python train.py --norm="rmsnorm" --norm_place="pre" --rope_fraction=0.5 --parallel_block=false --optimizer="adamw" --weight_decay=0.059 --seq_len=1024
Each number is 200 + 20 x the weight over its row's rms, rounded and kept within 0 to 999. Layers, rows and columns count from 0. The size before them is the row's rms in percent of the matrix's.

# down: layer 8 MLP down (transposed), 1024x256, rms 0.111, rows 798-822, columns 128-191
# up: layer 8 MLP up, 1024x256, rms 0.117, rows 799-822, columns 128-191
down798,095,194,172,187,206,171,183,202,243,178,174,203,188,191,216,208,241,202,176,188,192,195,203,191,208,170,175,181,199,199,203,239,195,230,204,212,176,179,220,208,195,189,186,235,180,188,188,220,208,179,184,219,219,218,233,221,202,224,191,194,211,190,207,207,235
up799,096,219,187,210,150,197,207,220,243,218,229,232,209,193,172,203,197,228,199,204,215,167,200,181,219,224,215,222,209,192,220,211,179,163,211,201,235,216,217,191,207,213,152,201,208,207,240,194,144,201,214,220,202,197,195,188,171,193,179,201,187,205,192,222,192
down799,095,175,200,175,181,182,194,209,214,207,189,212,180,207,209,227,197,172,184,148,197,202,172,192,239,222,175,179,199,241,184,191,200,211,227,217,179,212,184,241,224,190,198,179,223,211,209,186,253,206,202,158,217,210,204,218,218,189,196,200,187,199,205,197,197
up800,096,209,207,211,191,185,223,228,213,210,241,191,226,203,187,216,204,206,192,202,191,201,223,214,190,199,203,185,196,175,231,203,211,197,191,220,200,194,202,199,176,183,205,183,160,223,207,169,200,193,179,245,215,166,165,171,171,199,185,169,197,199,220,199,196
down800,096,189,229,154,212,228,203,176,234,243,215,162,204,197,201,233,212,199,207,177,199,164,208,175,163,201,204,165,191,163,217,192,190,238,212,192,238,222,212,192,213,192,223,256,182,192,211,211,195,251,204,213,239,185,196,243,212,206,227,204,200,207,213,186,205
up801,111,192,187,202,192,178,213,235,195,189,195,227,247,205,133,206,173,156,197,208,216,181,191,239,166,196,205,183,206,225,173,205,215,212,212,193,199,208,177,206,196,179,205,194,180,225,199,209,216,200,237,169,177,233,203,209,211,150,226,205,234,193,166,189,184
down801,112,217,203,191,196,170,190,213,209,178,176,191,209,190,238,190,204,206,209,234,207,214,198,200,225,218,223,233,174,192,197,186,223,217,194,187,216,206,211,175,205,194,215,210,180,203,221,204,217,219,192,232,227,204,191,208,210,221,185,192,180,205,222,181,199
up802,100,202,206,193,251,201,211,209,167,204,195,188,198,206,188,222,208,211,199,165,168,262,186,205,158,198,217,199,186,184,190,248,229,196,206,228,200,188,179,224,207,198,221,216,164,184,227,184,218,189,179,178,189,206,216,235,220,173,200,194,188,225,222,202,188
down802,102,179,220,183,234,202,186,230,196,205,205,173,223,183,203,201,218,179,229,200,214,209,182,203,174,206,243,207,217,186,203,143,234,208,219,184,213,186,171,214,207,187,210,210,189,190,196,171,210,195,189,161,190,160,232,159,218,177,210,218,161,210,203,190,186
up803,083,228,194,220,242,216,217,173,204,217,229,204,219,211,198,195,174,191,203,218,199,181,191,194,195,224,218,191,189,205,219,207,193,200,200,211,203,194,166,186,183,187,183,181,174,170,218,218,175,178,160,190,157,194,201,184,191,222,192,187,206,221,207,221,215
down803,085,179,223,200,206,177,217,200,185,211,197,199,200,210,221,212,178,182,228,211,189,213,213,226,224,201,193,176,220,202,183,180,198,214,197,219,191,188,202,231,208,200,197,198,205,222,203,209,191,191,216,238,203,204,221,201,243,217,196,188,189,222,215,202,198
up804,097,175,198,175,198,183,189,231,212,230,226,215,212,198,205,248,196,203,218,211,253,241,173,215,217,208,215,187,208,213,192,218,206,180,170,196,218,177,219,220,197,250,236,203,211,231,220,195,176,202,181,196,218,196,220,194,183,208,220,178,222,219,201,240,198
down804,101,209,202,223,237,218,174,203,177,190,166,224,199,196,231,209,205,181,252,232,155,189,210,173,171,181,185,182,180,187,224,215,180,218,233,218,228,211,184,188,199,191,232,191,224,199,196,199,222,237,237,211,186,206,233,178,185,197,193,202,208,219,212,214,184
up805,090,183,221,209,204,191,186,182,198,191,188,223,229,160,212,201,160,217,189,214,196,183,190,231,207,221,226,195,213,188,210,204,154,182,204,206,206,178,188,177,209,224,207,207,188,151,248,217,186,223,175,173,204,209,198,161,229,182,207,199,184,207,156,187,182
down805,090,239,221,223,198,237,217,218,195,221,145,216,208,175,205,235,204,206,210,179,222,208,198,156,169,198,215,191,182,200,193,189,183,220,197,236,212,195,170,191,201,213,169,168,211,212,161,187,179,216,213,211,150,234,219,194,172,191,185,184,213,233,222,192,208
up806,103,171,215,199,223,175,196,236,238,192,187,185,249,190,215,193,230,207,168,192,205,217,189,217,220,213,206,165,213,191,202,222,163,208,175,191,208,213,172,186,189,208,174,193,219,163,190,165,181,201,205,210,211,198,192,209,196,198,177,193,221,252,197,207,208
down806,095,198,197,199,209,176,184,185,179,180,208,181,198,225,228,175,193,177,184,200,209,204,205,177,192,226,184,171,183,201,179,200,203,236,186,182,226,249,126,171,200,193,206,226,207,192,193,209,172,202,187,228,181,207,228,173,218,170,188,189,220,221,193,215,215
up807,094,214,190,199,168,220,216,212,202,191,207,227,241,212,158,203,206,214,168,215,187,204,237,190,208,228,190,209,205,225,214,204,195,191,228,193,171,194,185,215,210,220,207,201,196,229,187,201,196,189,192,194,217,231,192,171,164,206,158,187,182,185,187,191,205
down807,098,219,184,204,180,200,189,203,169,194,172,179,219,205,221,232,225,187,181,216,217,212,175,151,219,224,201,225,176,215,198,171,208,204,220,205,214,216,173,182,170,209,165,190,228,235,201,192,186,192,198,229,203,195,212,221,193,207,161,221,211,204,186,174,183
up808,113,185,189,190,201,185,212,180,188,222,205,221,186,174,185,199,198,168,213,210,183,223,190,229,193,205,187,198,215,239,215,181,183,223,193,174,205,229,178,192,217,210,159,223,190,204,217,208,224,166,210,224,197,178,227,178,210,171,203,191,180,199,198,195,145
down808,106,188,221,242,212,194,178,216,219,165,212,201,181,185,199,200,204,225,151,179,197,191,190,243,181,165,201,174,211,180,208,201,198,215,200,207,202,203,229,193,152,176,185,233,227,166,179,246,164,214,225,165,241,230,224,178,187,200,185,206,203,187,170,218,196
up809,092,196,215,208,205,229,207,224,232,203,233,184,197,200,173,197,206,196,200,198,180,198,225,202,257,206,213,218,216,228,200,221,186,185,200,207,195,230,229,210,190,208,215,198,144,205,207,161,187,186,181,181,176,218,192,203,209,166,187,183,216,168,193,213,176
down809,096,182,216,221,222,199,193,190,160,194,219,180,155,153,209,170,201,174,189,221,186,185,217,247,187,193,204,136,179,206,235,235,178,205,199,186,217,209,211,209,195,191,186,208,205,186,207,213,186,175,198,198,206,190,191,201,179,209,188,185,194,240,211,201,179
up810,102,206,235,188,181,210,219,169,188,231,184,216,242,216,194,183,226,206,155,216,193,219,206,240,206,215,159,225,177,225,218,218,207,201,226,169,167,189,201,177,218,179,218,191,186,192,195,207,231,220,190,215,183,168,184,184,204,153,206,194,212,215,191,216,213
down810,107,152,220,201,181,175,186,203,214,210,193,208,184,198,177,192,194,170,210,190,213,184,195,207,199,197,181,192,214,208,164,198,201,217,173,174,179,205,192,218,190,202,190,173,253,205,198,222,223,207,158,239,206,205,193,200,200,148,218,181,206,196,233,218,219
up811,107,216,195,236,182,205,199,199,251,219,179,217,187,184,215,205,162,215,180,184,208,216,221,215,205,171,218,197,182,223,206,222,174,210,157,207,242,201,199,228,204,195,207,192,167,183,228,178,235,189,200,185,185,190,162,205,231,162,189,192,182,203,169,185,177
down811,110,213,199,190,174,210,219,237,222,153,200,205,190,203,172,196,185,216,172,220,185,193,214,206,188,200,212,220,208,225,217,194,207,198,210,206,197,222,210,184,207,212,205,203,185,268,224,207,204,194,220,197,219,189,184,208,204,204,199,209,152,164,183,209,185
up812,107,230,194,174,220,205,213,226,209,197,192,188,190,160,172,178,205,201,197,221,200,208,208,196,188,229,210,222,196,203,194,213,214,183,205,199,203,192,197,200,198,238,153,199,177,171,199,195,235,223,210,200,200,196,191,194,159,216,192,196,211,196,199,223,184
down812,102,159,220,232,196,238,232,164,160,213,206,201,182,196,201,166,175,188,189,224,183,200,185,231,213,169,182,189,215,209,189,179,151,213,213,217,217,231,174,211,203,203,180,190,198,180,175,215,218,196,203,190,190,186,215,167,202,179,236,192,188,175,185,210,206
up813,089,207,166,217,185,210,218,209,216,222,219,208,205,169,199,214,196,216,196,187,195,175,208,183,188,181,198,196,209,201,226,231,187,192,163,220,146,179,190,223,176,189,188,228,167,183,227,178,191,168,232,178,172,215,164,229,233,208,171,204,191,215,195,229,196
down813,088,186,212,167,188,208,188,224,206,189,186,203,213,208,178,215,229,212,203,205,163,192,178,197,210,174,197,218,200,223,202,170,179,171,224,193,227,185,200,176,242,193,195,215,203,199,181,199,183,187,212,215,224,208,234,192,178,211,215,225,193,214,215,224,205
up814,088,207,193,212,188,232,213,204,213,213,224,200,205,199,195,197,186,198,207,250,196,219,255,189,208,234,215,209,197,164,234,202,201,200,190,205,178,190,179,201,189,176,186,217,145,181,206,172,223,166,211,227,190,220,173,191,225,198,198,184,200,158,191,210,188
down814,090,197,225,189,184,166,198,185,175,182,197,198,199,205,223,170,209,179,216,160,221,178,184,206,200,220,187,183,198,193,185,258,195,207,160,197,188,187,216,219,204,203,198,238,232,183,222,196,188,222,170,179,201,208,213,225,184,196,217,180,169,180,241,205,173
up815,096,172,206,190,215,221,218,180,209,207,210,185,171,223,223,186,174,216,220,151,217,187,213,207,204,219,162,193,166,203,225,175,212,183,191,200,196,226,180,198,197,212,220,184,192,193,200,204,211,188,212,179,179,233,211,221,191,193,204,177,218,223,199,258,208
down815,096,185,175,223,218,215,228,194,194,182,227,192,174,250,199,210,183,197,215,191,200,213,201,197,202,181,212,175,199,163,212,194,211,205,153,185,187,204,222,156,208,188,195,191,184,208,213,217,223,186,214,235,170,216,205,178,213,217,222,198,224,201,206,202,212
up816,095,190,213,180,212,210,188,187,198,202,204,213,187,179,173,173,188,194,182,193,204,237,184,222,178,233,228,191,180,175,216,221,168,190,223,211,237,227,192,178,196,176,204,191,209,164,219,175,180,188,196,153,221,200,176,215,209,219,220,187,207,193,186,205,222
down816,101,167,181,168,196,196,176,184,205,203,168,164,174,199,186,220,198,198,200,196,221,185,226,209,161,182,164,182,176,201,158,177,199,177,219,226,180,190,223,207,195,227,231,186,207,200,222,214,207,189,232,225,168,224,237,245,199,197,223,203,197,180,182,216,198
up817,096,199,221,202,216,199,217,197,178,217,230,189,225,242,197,172,179,226,186,149,193,210,184,203,170,256,187,186,181,213,205,191,188,210,244,203,202,194,202,209,194,191,206,193,151,165,215,224,190,171,180,181,209,201,229,236,221,194,198,229,221,192,215,211,215
down817,094,215,239,160,196,172,184,193,189,212,232,222,228,214,198,183,154,170,199,193,193,224,171,179,198,182,205,214,185,226,198,216,233,201,193,193,180,220,185,168,203,218,188,171,163,213,156,211,199,189,175,215,199,212,205,196,169,195,227,178,212,201,185,192,189
up818,099,188,236,178,203,224,209,203,210,184,201,181,187,233,203,177,162,222,191,193,215,186,188,186,171,200,213,191,202,210,237,209,219,187,196,214,193,207,205,213,198,250,189,204,181,203,224,174,211,192,207,201,228,213,199,204,218,203,206,177,208,208,236,185,202
down818,099,193,209,211,211,215,247,205,212,218,205,206,204,186,204,214,187,195,220,199,207,201,192,199,165,186,214,191,199,214,211,189,189,194,198,188,203,197,231,227,221,222,194,194,164,214,213,190,205,186,178,188,197,191,196,199,211,223,160,223,171,195,235,176,177
up819,096,203,196,222,161,211,211,195,196,194,219,192,234,192,167,217,198,243,207,195,246,246,223,220,229,220,202,184,207,215,206,195,208,184,204,198,217,201,234,186,220,198,198,203,213,205,241,202,178,182,193,158,204,176,173,185,167,127,216,195,185,183,234,190,175
down819,096,194,203,166,174,211,222,190,188,173,207,230,175,198,268,189,212,209,219,232,220,218,216,174,231,189,202,231,232,181,200,160,211,159,244,196,183,163,202,192,194,186,203,190,212,195,226,160,203,204,210,209,216,196,245,180,214,165,164,224,166,200,180,200,167
up820,094,201,178,211,176,193,174,200,185,206,228,197,228,202,178,213,188,216,201,176,204,223,217,196,213,213,191,209,203,200,237,229,201,206,159,219,184,210,159,218,190,179,227,170,219,186,186,163,134,191,159,173,216,201,165,203,191,168,184,195,216,224,214,215,231
down820,090,227,198,224,174,219,150,198,204,177,210,231,218,176,221,231,188,194,168,204,210,223,187,200,190,168,185,241,180,214,202,231,212,221,196,182,212,195,231,198,175,206,191,197,190,187,199,207,187,175,172,207,187,207,206,195,198,202,180,207,206,178,184,200,243
up821,094,175,171,219,208,218,179,211,205,199,196,155,252,202,193,193,200,187,221,164,210,208,231,200,198,236,165,215,214,201,204,207,211,171,201,174,217,209,193,193,189,196,182,168,215,213,196,222,183,217,218,193,216,193,202,194,147,192,208,201,207,240,199,196,193
down821,094,213,186,199,189,187,195,172,151,198,177,180,191,216,202,196,199,183,196,206,181,172,198,206,206,212,192,188,189,232,210,170,205,191,246,191,185,196,210,181,207,206,203,181,215,221,183,199,195,196,197,188,218,217,201,165,187,207,216,209,206,185,211,209,226
up822,104,179,207,209,203,211,193,190,191,237,203,200,190,190,193,178,195,226,224,229,202,212,209,245,214,210,215,202,180,212,213,218,189,187,169,186,199,187,140,204,239,230,159,181,165,163,221,229,193,203,194,183,200,199,221,182,214,188,183,155,185,176,211,199,176
down822,103,197,179,194,201,191,199,184,182,183,213,222,202,200,228,165,207,218,242,208,202,213,189,212,190,214,219,231,202,205,206,212,197,201,207,212,196,213,177,193,212,193,220,207,172,184,186,213,203,184,178,198,209,201,200,204,189,199,155,186,197,209,256,189,209